From a checkpoint of a small transformer trained on Wikipedia: 1040M tokens, 8877 steps.
Each number is 500 + 50 x the weight over its row's rms, rounded and kept within 0 to 999. Layers, rows and columns count from 0. Numbers have three digits each. The size before them is the row's rms in percent of the matrix's.

# layer 4 attention output, 512x512, rms 0.0354, rows 214-256, columns 64-127
111:489424524476389483626452474569526338527499514470499536583501507511472531526414559537565511478526489533475566534466491506502460458481554479346589413520531518494503567469475478484409458563463437
103:538445522517498508536571505568503513562480522486485498526478547424520489532464435469512452450491481415490491530489493495499456469478542500431458463517568562518556433424380576500583570486517489
082:531514363455486433510529490583532457550493469466472498470489608439497656468435432521436480444559638470517543473454553564622442372533452526514441538610528520541503492494457463525530595513488552
102:484497548525555546450569490484416471510545377545440482461473439398476602523496475470461510486596445500527610575470504455548575519430452521517546534522455540488542544450501539519534499438461486
100:431586511481511486491359602472481480425387495440431438443578579539541551436484481453558548493482491516453488466525521583511558511532446453477534505480466472565477562355479378537436480486426472
152:413545574456539458534377427526562564460531530421498485543397532478433586476455550561451555496579534542503532518465545528506553480525500498479384427599508461532493532498533504557478439474509438
108:490470492490577522609501510471507544508553524562463504475546392477486506427408557400523565429471484463519463539576393467380514459460444545467467489468465463481512505562553395487467476469452534
130:538514434635466407519530401451502494433396441484485491437509473484486473431538455589532504472529486542399595580483434441509468456489500474507445434533479595519486500543483543445446470512466401
095:447458550533567540517482518581501502449492492503566534540448483464511549495347464462430537455533483498476477587445496470506455503512478512454443486595366473378458585569502506557551538526498535
097:550544540527512379499578489583494482527541503532477543476464479502485529571454513555479535522526488538508566539487432434459543563493484576481504555518485451473500502493510488484496482482457427
113:437485550388410613530503497505564583443445436412516436397532454502564411510589547490491442502483535406599523521477475477585475509502555463542614499438587433450553478365458380488469546471489447
106:484510531580538512349519585487518550529449420584547482474521561460461563498481517401513629501472623513537439568500573497455428572488457503535630577498526528515624374516400547518487523445509567
119:528524447552477531421440475560466486551522498476586504508490472436510497627404475537526484568481508459490487499429538427506397552512503571499542504451489455573482422450490561430533522596593538
098:497568565488558468420445509506471442503491510471542492492470474518508499549503461533502548516547459489519533535451507478549491441524551464513424539605463368561467495539498497456541428487521444
097:504440478568534522489424554553525504598561551542554554430526479480476448536453484484543442448404578447494379513534394575547448426625466504502426495459594476539524472465515506527537513485507396
096:507560516409508589462457412597552472575535531386599436558464482462480599461444577535533456551491548493502463466485421523488511539541541389622501392558514393501480541477496396493491564560527510
117:465386376469383532493500540552639436593529496455459511572493447480445665502472557544527579481374494593487373460522507504493482451380613487477551564439517543346540483563605483412580507541536524
084:484510464487486584457492563554600441554526437457577469446457590461493512518531483547476483499469617505613496442502506379513430539502462485532569517539415541405421504389512459530434532546555470
084:505515445438475579481442493507493533504426474475563448491484483576449440555526540572495456537520494428502492396597629477486472583529446474517522560532488492496478482499524480505579509432489446
109:509496382547459559496582548516473451419492461527497499533629486481517552538495501446500564535414514461460432468587513547527488453501399462511591450399473528492518454430513473452582525665563497
114:496555553479573493422579544486463458509514546524518535458541507541467532560459539413409549480498400388452468562481473572449518455484585479509451460415408438438420531577396447471469572488399502
099:494507508532538526509501584519468463521403570520406582499515536520518447469488419478376561442525427421476538534446439416521516539526412550532461529386475495516479513592497573520510536470481575
115:491525471529427493496462468614463384562493472498509534576473472451561538510510471565544405386493447519546476445460462440595477475461588474566491526457411546519534413498471540365486487476498507
111:500403461515416512531477522612588453623375439624449560515440468505517547436590561494552500464445506637396458430490463546520461530418531432483465524491450558473386508453492544578545530493386537
113:546448532490528486507512543494529497541603466493579524436523512521504480551538495501467585431468532499457490557592535435564499586555498544491481540517402396428515485474487415452529499488548527
095:470514467507597610594466482411386548627494454473468519555507437543414429467557442475543518460543441488497491392568545564509541591478390531476467643626509566516502447657597550528549475484489550
100:455624442530392393440508611374412462465503481406471447435476513509550476519532508524470443516480559460434547448451470529526553521561414489579540485428447499543471475439447433451482468537496546
124:455505446515469495485495469484412495448506559472501539519582457501407427461396501462582509511454419553489407490528501539479492485470541540564526555472567535544461502505530421501534489512520459
102:530516457556493538515411565440588487456500421529571531529529545461464516532549456471456488489560517484357427470531511481533457493451531409561469525555440558466442533431569420447504485554470488
109:526579446428409550553523506507490552496517503398549459542464587463449504432435522448528469498477604482499486421524522474418507455515453474553497504504531511536506543441547420515531491538568494
081:483508565633572479567491577525539566491503398517478493532428568454489548489443470512429534469471457455400545510505586441500514572503521518567492527491468499468513453576560553461541480576544447
089:490594495543454519536475555516512532478497531336516437507523485512464520537435403525503514502486473514593505455506499438542518468559442584429605531494519490401539452566461560442494411535519461
093:412516504542672473433539446496511607618554494569544488531441460531520506508442514420457551463581490460531424449517433637480475550443539497516537615603474490527532406593491444510566524503488542
100:479538395553596555475579552459488579435345384621409470471493496537552517460575437565429489530581531517449509481484480569533564504480468464491471524549507599545496465476536522544477481543445523
094:580469425542445489409483428537442432561498483568511517438523351484414538498444546513539513526552446523503443405489520457447457492474505409603480525528547552542520473563599545451542496532545529
075:496510407458455475505577391499489485561475544511553440582457450560489508538565475498470545576542530384527521462551537479492458529455478495568567472552475539479465534504519470470602504596565527
083:439473464526495552516507523543532441531535506524467403442531502488550502450519479430546492547566536488566454462593445549512469499526426553550554595528500524455545470469494417530392556501555478
094:460476550528663505427603489436504475503548512610529575503519373455532458481399574510497535526503527445574495475498514472475479589441458552506476489403439406504552507530553519475526506509587592
102:540528513602569485532549500467551559484517479548442511522578470563494546592464542459564538569473428442639503527565487546540562443436464580433576579396478429402535525479520444356485526518552519
090:521409545527512540479547554465379481434527460530441543456471554484490540457469462425509532550460486441525435585490503588453545417470578600493545530488508480488484627628491514463538578504522635
115:564510565449436544394438550453492511434516464454562535497475498516510446422591526469526520417567467464493482514552583520523420488481483554472509506537467532512487612441475484499506507431513484
105:441465468554504515467488490642559450570569439499610517546433520502427553406428424502502545478459542519480457534483559423513407562406519477477470527582426492403509452534462568479608561648519556
089:414562477613582495494459497473442502618491525503532490480459402526490489439446521480535433420560467477547437474487504541546478486504351523561436555600358609495433520599487547548520595555491469